From a checkpoint of a small transformer trained on Wikipedia.
Size: width 320, 5 heads of 64, 18.5M parameters.
Each number is 128 + 24 x the weight over its row's rms, rounded and kept within 0 to 255. Layers, rows and columns count from 0. Numbers have three digits each. The size before them is the row's rms in percent of the matrix's.

# gate: layer 7 MLP gate, 832x320, rms 0.0545, rows 71-125, columns 80-159
# up: layer 7 MLP up, 832x320, rms 0.0562, rows 71-124, columns 80-159
# down: layer 7 MLP down (transposed), 832x320, rms 0.0269, rows 71-124, columns 80-159
gate71 095:111140081137162132100158091145116165131115123108109125137151133138148119126151143093112084154094166118104118114130168115106132111134127091146114124134138131129139126106100139101147152138093133101095165175128123128137125140106141154109110150
up71 093:067161143117171106082181064129139124123102172135164182122145149117134150155158143128116119100110122143145139143166113100110095113144084160165131118159116125167130148151166112124152144137084120155121100084091107128109155116136133161153130140
down71 097:147129121132125150157091199121133111119164140143133080174140102125162163133118134149088123126186132115117178138096140177147139151146141108084075179084106102101121127147086136164086088149119150096145149116116180111134097166109134106140147134
gate72 105:169135126097098122101042167085121145103113096102128145139151137109093133126138146120084104148147142141127166103114099145119135120083151169190178129142113108163163101110165109154116094112093102112148107120106117134160141163112112141118156151
up72 107:174126163176148114148143142146125127147105131175123089122127162126156127146147138135175136175104156175132135099147161159154122144134127079109096155129109183162131129143118143123127122132155086145115151164127156147145135126104130121113099090
down72 108:162104134126158107070156134117142107146118159144086110132116097157129132131171131124121156076134126129145077116129130097122142147129140124151069112126110177153144111151107138174158126097135169118128176078101131096104124152108121122162122149
gate73 099:160146117150128158132137131133146114136103138145151162104153124110113086101154102130108151150116085108150158142101103156074120152137172105140158153110110115175136078159145107133102137113170111145174117141131093190107140157137124085135142179
up73 100:143119146109147122105119104130151116137143150111074126120127148166131130111104177089126136152149081091141163149133089129099125131129130146116128127137087120131134120124111129118143142135122150144114157148135155129115115089100153140099132122
down73 099:104148116159105136124162137118116129129118092098109132145142101190141110117165074130135129117107123237152085126111172095122133131138138111113144121102136117112116090129162119146133166110107116130108115095120127121121091128136145134115126114
gate74 100:090103145100083112130144137157140099109138143121158106119132151103117155135162169114199102135129155110140123142085134119157163167118154167090155142118099120141148144117151100153142151119134139091093171126153160158166173106138152188103112130
up74 099:141147119161138168149153152109174152092122118180118095114145122140143137134154123140132143124156104165117115101118106156139109153122143106108114116109103140112100166125109116140103121116118125080110111126134132136122127144126108125183123180
down74 100:126159130164151147148159123161124157128125122141121166115094125136140169104111149089115167122130105122173134103120087151118122137127139111168120148165155119134162155064128120139102109123160147141128142161084100140179106135178082127090096103
gate75 097:171122103124127097140090100110064125172108167131133088136092155136145141121137150092135141123144110195132103122094085153099081094130110111185155108159149081120122122092167100169105170123128076116154120130123068173160077108090067134131157152
up75 098:123153095085081093129143151128164086118135106154151157141192122091110132129111121126120162089079129102160115139129146098133093170145073110063103089102091075122097177136080138128152134100128091125134101126143134130118135147132150093152098081
down75 100:121169112124107169158076119125136100157146159096107107127098124143140142117171109178119143135093110110118115122135122145161134106127136149180148107151147179152133182190106125120154108135148091137116100137088134134117146138133159148073142114
gate76 108:125121123147140080091073126142101098138099136127131133139103189132169144151110152124114117129125099125143137060114119130146154116138130131166114147145165104147167163139130124165163120108142154170132118088123145118130134141112219121076130148
up76 104:165095160121165107075178147113146137128141159129173151075124115152152167153134132135147159121154099146088117075126134110122157156094107165157109143129126137148141162114134120132086146162077124134156101167132129121121136128112159100172120102
down76 107:126117137108144095151139115126120158160115085137133184146107144149112145114144059132158137157175166159131133107142124151154121108141140108099088135110165137110119156141127164128118142132133103168150097046099136093111134144151119119129121170
gate77 095:117099167129111140128119160146101145109140090119165132118147143125102122132129114120118083130102146141129105145109096126149114120128144136142125129136155149124142115102132132119135132155143146114139132134138164182091105122167153137117091136
up77 092:106147150121117161118113120151124133148091137121119125110140146127147119152136121138132185108120074179124163151120156097142148144142100146137139123166116158162141118140116112133148125153107140168122128116114135104121085080119125161142162106
down77 097:144142154110089131097114103123133112154131107117170142123133155108100136126113125146115074173134142102159117154095138147152136138118154110080121115100120096134122110093144166074161102149171145110112133170180146191084129164135116099122131169
gate78 092:130055112178118130143118117110119145147112145105146156140136101100130126109123155126139119193129127099140126128117131121143118112142137129112127139145089139138129158122129142131166101153126117087182100117171134130137114170106118134114166114
up78 085:138151069149150108097152103184160139126116116157119066135109124146144114191125090122105138120093116118127156137120145138099116123145115157110116118145133081101073086108116173069132170097123164126120157135140095114121127147092135088099122102
down78 091:105159101105158138136142146088117176148148125108110144126127195128113137152160159116124123078167143045115109103165131139112124091155093141116110123098108102121133157149101106143125128148167137125119110151131102114123126123146112133151097118
gate79 102:179113139091144122138168138088131118136079086105110173117145136099142101107127122121147136115146138153174131143125126107095142138097157124135134130149147112169127146146145136175140107158120124119142159101128115155133137175107161138124128154
up79 102:117158135127133120104144148141114116150080135077107153117151134094112139158108100097179139125126079093168143152140149151105123172087165124137132128117079092130114098147131130176113121130120102134123118130126174097168137192094130128114154131
down79 101:092083144115166106163121125107135118175133108134140134171129125123135136148127114073156128128067138100148114102138135185126134107068119146155122137156114187137106070103122132117120151100148113113124129140086155158108143116095113126128139148
gate80 099:084128121113123086165120124126139162144094128130124149111101129122147148122133130136131149134155138122188104140131101128104120106139135118134118181114103151136114186164131137150143119167141120156131137118170087146153137120085103108132144121
up80 104:151142164128145126146166111116167152151124122114130163108143142135146102138133131127152191155138140088147107131136122156136151103134113110090077112171119153135134111137145061137136093125138109179113068114178134106099157109131130137127163148
down80 110:059106055150169138127138150124136104121103114086131120139125127125079176143115107127156112118154120172114115126114147119121087100095154112172112119107134106118109167099108120107107199138131148165114154160151131159151123165111144143117168155
gate81 105:151147166111124117117096109123145128150123132140143105144146107099117139125130096110149146141151150125151119120083134103081161139120160150141151163121164129120179127066140095162118121103134136130192179134099141094158114095121118145155101139
up81 111:142095112182107109133147104120160158115119109146163105129120145149106087143126135119090112164108103123171143149124166126181129147130127115161148147139123141115129142130130111086136132159124119152121143157082170094123157135136139136122160101
down81 103:138128119135122158117080139098092145127175072124129149129125138142112123131131114179164134147078111156153136138121111102169126159146095112131110106089116114144078179133109112127158118085126115091169158143104091153128170149119129103142129153
gate82 096:111138120140170106116124113136145126116113102133117172129115138098130144161122127107104097099093089119120137141136141101116156136121068108109122102118185100145095144134113125153166107123089087097157108135114120110124129139142137129166137103
up82 099:144154107123188131130119126106146138129112093130126125147088123149144110155154103164139128164140125165174148143119093112083099100174121119127112094109119134113112167140126124126129125138112165145132095156128126146145168088153118088126130109
down82 098:133121091100127133101135165127105162103134120088183136104137125120139127083162094108144079143135160157134149144070127121126113111115098094134129187091120123127149114115145097132128119111116122092120146107111126143122177121133117142148125117
gate83 102:110081111125103128141120142109161164161089113142100127112136121136114117138123128129131112114125135148191179168112123156140151098137095116133133116116091154167176127137103152163135127114127097095110124123161110106134157156140158156145117144
up83 103:129130130124140161133116145108097166122137160150156130111110143072131122134062156127142113129098114131130130143128141185152093114136133077155191122164113081149177107124142114119125165089132058113128112096096144143154150160133115130140081133
down83 102:143098124123118104110125094147096131104119175082089122127077122175149140130090143123115128132119112165120154134149135129183172071112134114117127119133115115122080103105119094146136155166116112120135095149089110111091103133141136118104171168
gate84 101:107123140093114138144132152125122122146157135092150125096081155132125128151141136123140177097170120162141174119155131164164138140138124126115125118159115140115155098110107090140139134151154096140141143080145159144121113095137143143119188135
up84 101:122119109128125089096101134110147148117142158111130146127111102134136167142141094136160102092124161110136162104093136141149143114130094159114143098124148113141161110122083140113109116107096157110130146130092169104085161139119152130172116107
down84 097:111155130148121114135138140121196127073108127185162153139154186110133107143132147147142134139130084108149102108132124107086124166098118123120113148108121070101111190171154134116114104116156115124097076140096138150151139132124129088116120120
gate85 101:128121130110099134118136138111112114127111128111118102128130113146122102137089136145116093122135127161119122147119112134112123141128182122131111061104172089150128132087103072137087165082146126098136116177090133092143147121114138124124129149
up85 103:112097154086169156140127110154173133150156121112116071152150117087125156120132094136142154130135161118151135149149160160139100097126107170091102153148144092155118120144103153139130138154124145115102156121072134174156089111114154144162159143
down85 102:130134118124135141149132141099116134130116092120128153127107118168131150165089104117120117129083142133145169148147125113112109102141109114119142077128127132121175134147114154142143095136094153168162127153144155122187127107166137147148145115
gate86 097:098150125107133113164158176130139074140128145078103172125116126067141130114151096165105141091157162108160111147165127106129095167163192130134111148157156121110137138142132134172109116136124142117148107080143116120109155128175108105102116184
up86 103:152117107175127126161095093102144163106110104138158090131119117136159108103126143078151102160104115121111125125098125137095143130150134122158139140137107086134120101132117110123131125140114134129118114112112166116128153155122138179137128140
down86 102:147101153107125114148152134114134160138130134128116116166135132095128140112173098186102107131096077092111132132145134103140124120151142093155174166174152097155080108120138121135130104170118100151142102101121185120135113104120144133102126154
gate87 110:096159109116128098131121120116171131123101132123174140104136172132126125122118167134108074100104110135149113132121124130179102129162163133177124144164146096128151151135122125089112134092136084161106139114154159180148146112121114147105146126
up87 111:158157111103113105152133132136138120134161127154126131125128101090121158094097111127134082117139142126122099151124098163115082174101149131166087138180149110135157122165104149124175130108122120145094165103148122109085151127117139137114096146
down87 111:144161117149090119142123121154134135145138141119120137160071126110115138150120120148174143132148134109156121096069130131121116147113147155117105131136118130188118144184200139128096158128155134103107136147093105121116116129134137088144133153
gate88 107:093106106146122104129137163109134111132125160088091109107143151099061128127126151135166128117132105150146119093149136196138146143142158120142145160163149106131197127088164101087096096118097172155137128151123139126165139109092134136129132149
up88 097:128162090112133135148119143139121116125095112136144115170095149129138140154126113167080124159103100151140156128100105108106130086109163109114143106173122156128134155140099151130165059150131125077122153149104190135148123140125128108101170133
down88 099:146130198097153125133128122110085116139105103121149111129127138112120141133119160128143121137119104038124161146102132151121136121135171110090148119148139111163135104074152117106112156144151147132133089117173127130109140133157108103144094146
gate89 100:118132153152054138146147116179139122130090171138130143116088161140135150169144136134126129103135147133146131134135114121136123127157118149126113117127118174120161097143142109155139104127139122155129093155108140126145088118122129200180141148
up89 098:100088167145097146142112095130120131118109138147140115156074117165163105143137145157096119120137115104140118161141119131115134140158118133092123132099160132135128121080149112142177149159097137125135102156146106101129140170112153173140159173
down89 104:157156126116140117114129160142080158108127108152161141149126119129115195135160134075162121135097146188111119058128121154075105107098133172166118154158126159146150189119093101123150103128143121120144103135119107111098146107150114120132121076
gate90 104:135103155107174106124109140102117146085144131163108159107098126083143140118112115098158153099135130092073129120185127145116158174122140131126163134096085146081118113111110143101143147102128135132107109132092125130135124119170136112104132178
up90 102:135166124113117104129106093103177116130150105120174104105166131157137119154130149131108150126179152143125101102161097154129142104150118140147081126135129139115113141086086108110114118152128134127146121159129098116134148120109094117117133140
down90 105:138123171145111158172120129117087116109129113135119109134074141155118093083121140113140111148133114146144125162089162101140096156158128134133110157138179135137104103153126146142099143149148135104153118137129153100127072128111136155147138121
gate91 093:124122153095111098154115132156145131116096135159147128128149129095169127192147140133095098111117133174163177108116100109116160121128133133130163108152119078132150132168099120152175114138145111115089101101145138140115124121127169114132161144
up91 094:140106168121150085174129081106141152126151144083134131134120122149128130119147131119135133114122118121082192113129133098143163135117144119156105131123091110120158137141134130140132132110130159136124128113122152125134142147109150103159097124
down91 092:151148164146100173103127172124118184094135118151141084092152129139091128109101165096141105148110115205140119136147139142178131164156098105098082123115120117124118100083118150154179145136125072138141164088094115128145096138132115147104143099
gate92 099:175134121077163100116132127123111147114155136111150093115134141148108100138136186130119160215172110096133135108141105131108142108152149124143126092132092125185152096092140086164106109109125104147094153128105160147078100105110167130157136175
up92 102:097088155161129100169134125124153132105131106174139090106150143151161169147093120164134160101117118118119135121129108153123122166163129147119089112138156161114110153129175132140132104134097143090092084131121079132118128108107108114116118128
down92 102:104175119117128167123158102060105076144098114145116170098124126128110163144177143132158151126118125086154085122171162122141127133151136146172140095147119106120095152133078096137149127126113145141143147173144128129122147149126101089135189101
gate93 102:110144185094107129103097132078145100151071143121154114149143112119132111109087098147088135086115117095093135129106112118093133149136138106106123091133106127143082107163107183138112092085145141136119111101116121135164144120130102166128127160
up93 097:130110132153171123142121120125129170138121144171138166126151148119091133132142149127099088124123110151112185116104144093155132094138167091114101136105159125100157085099143164125091127094181138115115118111157110119077116135109108143120135080
down93 099:108077110173131101104150135172116124108131157142137144117153153122073111076122142142145224115179146121137121148136148179090131127118106137157143080156143140153130134149126120159111116127126106130113151138121166113149101129135156158127097104
gate94 097:131126164166103149088102110131100167162121088158089125130126097147176126144141147142164100188176122099100133147133175109133131131147120094154112161104131149148165084080127128161109101130112115131097103166118110141111140117075093140143141111
up94 097:147089153160093136152101120167094133136120097131189150127147118134089106120127180104137120139129139116096091173105137120119154135108145136126119118088123128138128099081136122103137143108074133128118106160136135111106123123093152140161139139
down94 099:105154093116129157184177106100130094145137110168145116075122149090111104117129134095121136086140116147154158105095136130152135123159159138161145134124103144092098132165162125145124137113148128165173146116103160100163137139134127153119118121
gate95 095:124135088086117133134116145112098153098119109096144159083129143141119129127139097136141128123156131097160114160115134170090143098113124140150115113134140076154108082115117046106176134100120134141138135129102120097155124147133093140061140140
up95 099:162107130094115095112099171171112104119127160107129132112107124104112161153114106130149112108099133108145147122128116133121150114175133135146106141103114170127166128161115174118109076132171117109135145103136110102115135086157153115123184165
down95 097:077169126173152115127137146124075076123133146166141134129069155129124129105141139165126122119143118142154133096157086121136152146094145126110144122135139167131121110124122161161077093135150147105131129131140141124169145140123101125141154157
gate96 107:185116105106127140139147124084114159095115119098148085121104146112134181177142111111128147121117107127101150122134108101112113186173138152131184104167093125093125137121161073136118139146139076153128139124145152121094160070177135102145141127
up96 102:143121130103168100087150071105135122120144123122131132165158142154112081142163139111167117137148121184126140087111114137142108139122144151120156126084094142119109113128105158125163116121100122186115080118101167118095096117151124127164180145
down96 100:075090076107166089116144127157103143094102123091102132124123157163152132143118120153115127148104154133123147154139118161114134121143126123143102137130150105085152142120146126118160194154109145125156143117133122102163153158089105104118136123
gate97 096:132120110151158135184130158117139145126106151129102126098146144178113096160168155133120104094120136118102130120150140116097074113145120148133146106079091172166068116119103140166166129124171136153114091146119142158141130138137144105188120142
up97 094:127099145081173137149141165131192144109146104163167188150103132142090139092120094105099165118142134151102105109128157133122137150121118140091119155163086084122136125151164152120122134129161146107103113173142117111088136076143099114083121128
down97 090:146102172154127122120158118123098114135111144114135091121127131147171136128124098139172181137148159080118147165125113154128148151112135129152129122088166131107127107106092142154111118175102182141188146115138148160126142145104121143137110132
gate98 092:109151194132141149138114104101110140110120097080151125115112070154118093128133113129115105139128087160096135098114167123139131141101100117152121095103132143152109133146156119131149138112147089137085127143067103130127135123161146160128111153
up98 088:147077146139130132158143107114139127144120147137102136134138138132102151136136185137084111177140086095154139120172093103124161144157096094074179091150105133093177113133138103137108114128094137101114122137132125137132119133151122138133173113
down98 088:155089106098137121115089151128111161138114140118146132100124139164148129149140105100150134106156167144103128115117153131064089122087143118145110142112132090119134119144137150090161117152152134126144159111172119109131104135092128122107135112
gate99 099:109119155148129154105113131153156104106145170136122165101134111110144092125174152143108131110141170151085092158095078119131111148125113169128129126132140126140106115151129179161147084115144111103141132120093144114106116111083137157111097160
up99 098:108132146123180125125138159083092153146138130130172110131129093099124126120121136117154125146142123132104139133145135136126107135143157131117137112100140122086148101104082115114082128111128100133117085104116128134148149107116094101112134157
down99 101:088158152167129137160129123134130092123121179126108134134163115126090134098129152130131093091164126160148110130162142103137165141145106138150152138141155141146062073110095162125100135133116133095138132154164129106083143114097139167147165139
gate100 095:135165154144101116102168158089155107118181163171160108135148091089094118124153141122133143114100140117091144145155184182115155145111136161123109103125146104151139115102125135088116172135133098135080155125132123141149117121114070147129147111
up100 100:149117127141136123105158144132150086109137126136150155114125158118106135121120149115179098139114125070102173116124127159156126114115113167105127102154122129105135111146120137133105137123102121134114123143089144151083072173101104117121141088
down100 102:116117112143094105108126140182149150105121108103112133124108122125113124163129175156098125143136144156153093108149107100108135102114093123114126130141119124154171157157096106099104110138174125073138137142134142135133125152145139145123122122
gate101 093:125132106170146133121156126166118109084126142111107152114153102089131096136107132133160144088125116110134139119149136165121118130138094130117115097158114084089112123101118120129164186115113129129137136118139158081145148120118148164132105087
up101 091:124157139136148150161154153131173138124127175115137130051116114161144107123132101129137146142104154104179149099094168121099106112150162142129121120121131108127154116095109145090174123107124117119159133101149103153141121185166151098118175132
down101 090:111117156109132100125137103152131101126127145094150144116158128145087093106176110118131123115114127162120082143136079141139178109120108117141126089106115159128125139127129093165116161171134113138144091087121093161134122156104127161127093138
gate102 099:104136162116133119097150091117122152151094119133112151124124149150131165125165148113135137116108120106124094205125138081175085140161078115170180091128122141122160139151170156101114143161147150156123066158134135136123145094165152128083128128
up102 100:092112124155085129103148140142158145148146071163131055129146113142133136135162158127099091115149065118118165152155070134150130153163149108137168175153121094159097083143151127112125107091112119151129143085099136119121097131162122105134108138
down102 102:143128130112130117141170085100157112125135143114149094112132105118112137130113134138136164093116127085083158106131125139154110154116161140152116131137160168115108137129104091102142175115160168140089112116142113099078120125113119135163130098
gate103 101:174127126177149127115127094135069105143118137154109188119121140093121117148118139157132137081138152131149097125164156125172151095092159133096163141122125125164106106116145109118136117114160123176125087146134123128155127129143161161141124085
up103 102:160145152078107132123095125166102146155117098100135107129160144145118095127092130123119111113092111122123135132139097120089137126128113154127126132129081139113135096161138163109078111114118109150122121117141092111116128139102117131092131112
down103 094:134120138141111166160136159132143130156139124133133157156107153135092138138127090086135121124155161217135139132109099165115140097142113098102154132111101103143133140139052136084127161110126115137134137107149117130093154156145147108129115179
gate104 099:170191117110129120122080170070145134135108153117142145098168181165159085133102122131121117109105171147142116101132167130110124106128100118166133156106121096100150124113129132070141166179131119118156123095139116131150121119139144137144145181
up104 101:156085119145143152115121153103166133109184119101123143100104162103132105162158146153166171109163124101108111121103116136171161077134111125150130144116130132116128117125131102091128148149057122132153133115156158095132162172143132123149158106
down104 096:090141103146114155139124158119134133131142109125170128135154125156108138076153146147057086124136153188120119149077137100078131141104143100120141144092110132132127103097127162078131096109106126109160153115119112109153091110125125139145130122
gate105 099:146152113112112111125169132111134158156134099115093169116158091077107116098128126107196144115104139082148129139124121103110154136107138128141070180160144129176120126103126108081126120106123108135136080151150094127154170132165176090103117083
up105 096:096164101170107142137139135127102143135115108117110105123116139134133156155157121123181113169102124109094161133137093088148104137119114171116116127172146105129096124146100107093134110102138104098149172114139079085115125083116146148157155131
down105 099:142094192101133124171146099109112119123129129113147084089128161154148151134118097133154089116124061192140108092123164122140098115147089103070141118141135134105157121129137140145126128135142132168126127129107139157150146127101143147104141148
gate106 106:090107117139140142080126169122147155128146121115112181107135145112153170119136163089127141123124155116104132113135137124103092081153118122119144120165147137164123138126147135132131160135135125095124134140145126164115111142134096150112173130
up106 116:182156116131119162130091134103065157126126123146131138110118138143160066133160084102096134120134086110153121166119143099116106158123163130143118161139159127139127125123132141163135113117149115161165141123105167138111142131093111104166110090
down106 111:125124138103106120128163134138138086146093155148121106135175175159141110129105140120083100129163135198090134123112123131074123099103130145119156129108177124115137130124095149169125116152178142180068151095134153091141138171108150117116149160
gate107 096:078186088134103127123155112137148130111096110128145169133112146172135120141120138163155186139144141103106157103135146103124105106131174132106113108150097162170123157142162108099145127140102128156160110145114156142138125166119103148111139130
up107 100:128082149105143140129137144107106094086120197157140086153141140105132125157132118128086092133136125155125093163116108099086106103131112101120131141107157115120160141141124101160101119146102098119126155146128107084113170122129127100160138088
down107 101:201123112113117187176109145123131120092130137161165126128119123106153137096135169142148122093096103156157143144142147133170123130147139178131124134123102160151160142102129164122132124168095121139150098151118138135089130131140122115131118109
gate108 094:140155132137155117171166138102157141130122131116108138117114139090151125131090164152170111096170110137150159131136104123102126123150138096147110100146121137122144143083152085100136123177091159115120131096120123126157131178189107158157108115
up108 098:134107114129098094105084101152157135125112115124088142112124140165091140103123156079119159150110168129117152150124124133134141106166145117145145151121097128123164109115079171113136131118131139153129139156089143132160172101131102142088122117
down108 099:125173182136157136156174136163099102148143142125127077113091133134156141139136157141141088108188080109161145170202137141115106131158133106133156148110116127158153152114095135150167096125154143102152142182150098152128094124145110102145137133
gate109 094:093153102090169155130091168139088140107116095094108149108122100103132146128106110153112146119063127178163117087143147180172129076141104104123123146103127079085113140111113109180117164091128154113163135131154127097143119106117122157119132142
up109 096:092117144146102096145125109073126116082100121144152099140083108157128120123122112132131140105109158112124139123162135124074103134164094161157134142190108120157117131092114131143123151111126148146140153141164138088102130101134105105132107160
down109 094:082095171139146141150112163149141119164160105114130102110149127101137118105173115136181143123160151112136152118106121124141148181150177095107146080104082148117124157164145115148133099097107123101147103104120157144120095149115149161168158145
gate110 097:121097166150085109103118117105109138141105146131094172109154133161102110120066112125118156077111106092110128123146077111128146123078127172122167153112148107147135153143135104121132114140095167090116158157136119112134134143115111134163106178
up110 101:130129145169131129149152153128085163173054123131104106120102146091114100146116180175105104159109121167160115122104116121148117119091116120168131103128154121114157145081140138091137125078070132122142183112105121132152132159088117095129122117
down110 102:101147113131133140123134152122158152120117107113141125132105109099137118143118132142076140117115122123120157133151113106135099141135144144138127090153157119103124118132099093134092174115065096080139076135131115149103143169149145113129118115
gate111 105:099125118153138089107119120138107143158134126108134134105103068137145114117127147141152191139162147119113140107141164167116138134129118104148117176134114145123164143134122111138152106139103145113144132128157142143108112103172108109135146123
up111 101:103137150117126131125125102106096159082113137143090079154144158159133124145147124132091184109101110090092129089137133121144119126122138159113125173116166123106128169135104112114182142097148143114133130122136160134137074138156133123127123077
down111 101:128125133104123111115081165107144129116153127182185158089128141148145124117161084113094124117117134130083122119129097127108143126099121130093140127129123145072110133110109117102114109081119147139130128105111117117132096127121132120144118118
gate112 099:137118129139141123116085134100130153164139150120143151086098079116130150124126136137172147148127142087102107147089116137148103131096129161147102150140093105096134145140096123138139162145153098103119113130136100139135122131124120144106098121
up112 103:142125092097104113152099122099113142191142127140133120159087137142157118187100101146134094115156144132128171116132103091092126128114128148157112094141130097082128147096136125169083097149106161136173094111108106077130149139094122115134120121
down112 105:160104118137122151196115136145131121113094137122133143086138123112099135100105124105129142139132126101130113127146104148139150137160130152124101161114150094140129162113138098180110160089177132139120128146152157135146093147133127132139129141
gate113 105:128112146130134120123101149148111195130141123152178103137137142117156123099132159115126166181185145099171099114079119114123120103140134133177125090144136094098181120108144089127187100144145134147113176102145121086142104116129145137139143168
up113 100:112101099110121124144117116104159060172116113115117173132153149128117122110124116110135168121147139126109140123136141105104139117143076109129073129126132153115124148124134125108101083155134137134125102134190123139128191171139136111120124110
down113 104:123150076112127147089120109113137092101189132136151116148116130140145157125147087131109119084140123149174127151153117100155157082118170131095147102117136168172116167181132114144122144132139139146172153121140115092098119146115127149079120095
gate114 097:148175158119111143104108078078169127125175099143136121131144164166138183106110134138125086132089168113139153158089184145140162114106122159158161134136159088088142128122117068081093143141169140116137097121133114153143102109088120143184129138
up114 101:141089146106121193133162148153095103162098139155155151137116117091122057123128107139129139135131094124146164136120129096165160120183136119158129128119113119106165127154090158096110142135115133126129111119144127081123143111135112126148124163
down114 099:123196134126102120109134126131136112127108127145161125106155143168143166158118100137157156145128123166127109115097119111139094150111151148087143163117116131143112147123143113097131053094129160133144141128175164160097153117120085150129135118
gate115 100:124123145129157123141083146153168111103120167173115134122087105104118102133138119128120149150131144126121130130126156160136083092114107148136134144125109135138135158111104152110136163123103116177156158164132129100141088144131097149141194118
up115 095:142098140129080143133102140104108135132130156127138130135139111148168169146145104137121077132120116142151101171102124112100160104130101171127118101141129144132091123119127156116118102122147143115127073115130144104124113101153155169120091129
down115 098:123130114076170130144151100096107081136166118121111092123174159132123166147088148152134085126128115155124100113124076151124119154140117115144156093129151146104149115142153119126128128124156117144152122158158122172167124124073129126161114118
gate116 103:135153126107136155082125148157092107154119137069109151129101136137139110159154131127120086107125139075100090112133130150139108122120128163145134138145107116154141121107137110143168170118144119085118124124125131125151132121074086106096172136
up116 103:148129175092146147136136156186129134098146100148124120168144138105108166123166119143143125097130118095135123097132125134174103096089126145126116093143089126117121131163120096079113167114186106113135120145114108174137157126138126118146134141
down116 105:161165164117123168152089147125112158092079134134150136155146155124108137102091108114138099135143097158153139150133091111117124194063139150120119131165125122141159080082144118158135131148105112129126108105136141147124169114118120178144143192
gate117 104:108104136137122133105112133105122097125103090146106129130128161121142121143158122151140148100093139077099128119130115122133143097170136104128136099117136132139130147144152116138106155145139108130150125154118104173179125110134098096149083133
up117 102:116118176161123127112113169130117137162114130142169137102136117128165142160137099140077110121160113124091144124068121104108167110137123099108135122108149147128120106085145122154128167105102126141116128168146169084156094154076132138129151130
down117 104:139098126121116143120096149094094097128128098130169162106132127130120123164171137117147126103159138150174136120113171138123130151062139128145114120139134107188068090155129099125134132135167144128118130160124143097164147111124106166082130148
gate118 099:120165169131108159133156115127095093133143132150117106130119122150113137177135165126116102147103126170127089106113099123107138188168109116101124095174117123152123117144147188188179141137111080135121103132096106144176148121129086111140201133
up118 098:125078084104121109097149094090157108136151167129135123083142086170142122084050133151095131107111130142101126134141131076142091092173143098107126134121145107070084096115134118132080109143091129143105117129090164125113093097151151122157153142
down118 097:158154137136110144129132132159120149119100108149132161162146153120137124111144116134104102122172102161115129143103109133169121132131124171189132122134138156174112095133150139141145133135138127151114121143110135117100138138063068096106149157
gate119 097:114135121099119155094112123142135119124138117100118120157143140175101126119145114120143161134134113124124146143136132151156101082130089125106104130114135149142118110131119152094132127122183162116084090181153131084173153167173153106126110152
up119 099:140173145159117134122152170128140120130124142113159093132127122179111140123125197071117098154150142096110134109130132109116151138146134099182129117139152088074132152134104117108149115133135166155105100146090148113121135146104176126140144130
down119 095:065095145101089118119065121165118142129160115129116178122148098124158111106126112102133175137171125159169125141140158177124129097125140154133123109129104119147104124088152159091114136118114128101165148114128169126138105120142104120112110145
gate120 100:117095110125111121101144141142135094155121154145130116157110107094141146116092107133128138157164113094127162138145131081126153120105108124096126116125106095170152156106155092137104094124095134151137128155123079152111121115107163144157124136
up120 101:145153111133114146130109141100101088137146102153165138121131129166121115106114148135147107131061101126130099138114090109137121122116075135105109133114135132147136115124075119142122135137130119137107142075118152116131137124086135100137140128
down120 100:161090107107146156094120142163097138115113104111094098156094141167088164144167130148107132114143109133148124120147132162130133100111123114099135120111139158126119136132116075081126085156155112124104123158157137109135136163200112147155101123
gate121 101:118101145131102175082151120158117123150120141141093122120100099140132119154126114147125149086105093119072095151152148136137129104122140149120175090126142109141105130136125139109149102128077148152101147106145125124108142105123169103103157097
up121 101:125089112097172151114088138141077100099128127140116118119140123167155121129160147099086114150178143128133126113075135114142094119118138092141101124166179132130158128093112150100155165118175129167113137108102138115111147127137102136146128174
down121 100:113152115108094148121121125145188095137133181149119141115126089155096118131102121120127134146140120162140135125125113146129115105091135097115158138113128125139167108132169159096128097113146134126114171149153165116112132138155124112112149153
gate122 089:169111103126156165118123142104063116136128114104129128142101116139138154144142122097139128140157115145144149118134131097100151139099102150124119093150139131113143110124146139133146153161152160129144115117136097118126132127122138111105127134
up122 087:125104146163130129112116108119164126121121097093115111150072143121112131166137096107117098183119160143117091146140118099139147134120115156162121122129106128076134112156169116118127135147161138117114113125128119114113165159125111097096133171
down122 085:121149101144104132117064100126144128106113121146083110122123120150081099100095129155107168144132072077133098137108093139132103149120139105134127104093150182144111144110145145112140129136132160106087182125132137157092130092116138149115154147
gate123 095:134123167120139116092112165101123124133156129154125097089176144123123110108092117111163133148141089175140122150127152154102116132180111131115128096092089065159087095136141103159119132076126109128173051092147082112164135107129097131116091144
up123 090:135122124126093158104111149106153143147168077139080130132135092120138101128157114102135134086133152096136109172172132123117167102131139126115141176117121113115127116123149156138177153135098138157117139176122139126160124141124112127146100121
down123 093:077083105118135105167072131161141161116107126132116119148149150111115089139096104136173162146118143087115079132116126124133157136165141130134159122170124124146153108141131113178125128129161126145141162089108126143095135093124123114148193075
gate124 103:106116138100144140135129114126152160162146182098131110128114136126103137147144126104115127133112146097137147159086175129160100154145116141127125167094096126098151172129123126128076126136150110121102085145106101159102121171163124137143140070
up124 104:146124138125112108116138106162106113131134137145108121135112134114159127110182127158144143108131137112136122105122117130091172101112148128090136127125140139111146132163074126144144080139110107112108102113089125121111150109142121165134162131
down124 107:096117159134138119074155131133148111132122142096151088147117082116144153125166159122119136108124059041141136143128131116117117144158148138125108165089129110137106155117118119153108126114149136105135139111088135146156072156081124121098119124
gate125 101:153158153114138134114115117108129113138123130120091106133136101095159134091126136153145133127138104111115075155091126176124132104141146100133126123137131103104105114114101119104167133152093196102130119127139120125141171140166171139133113128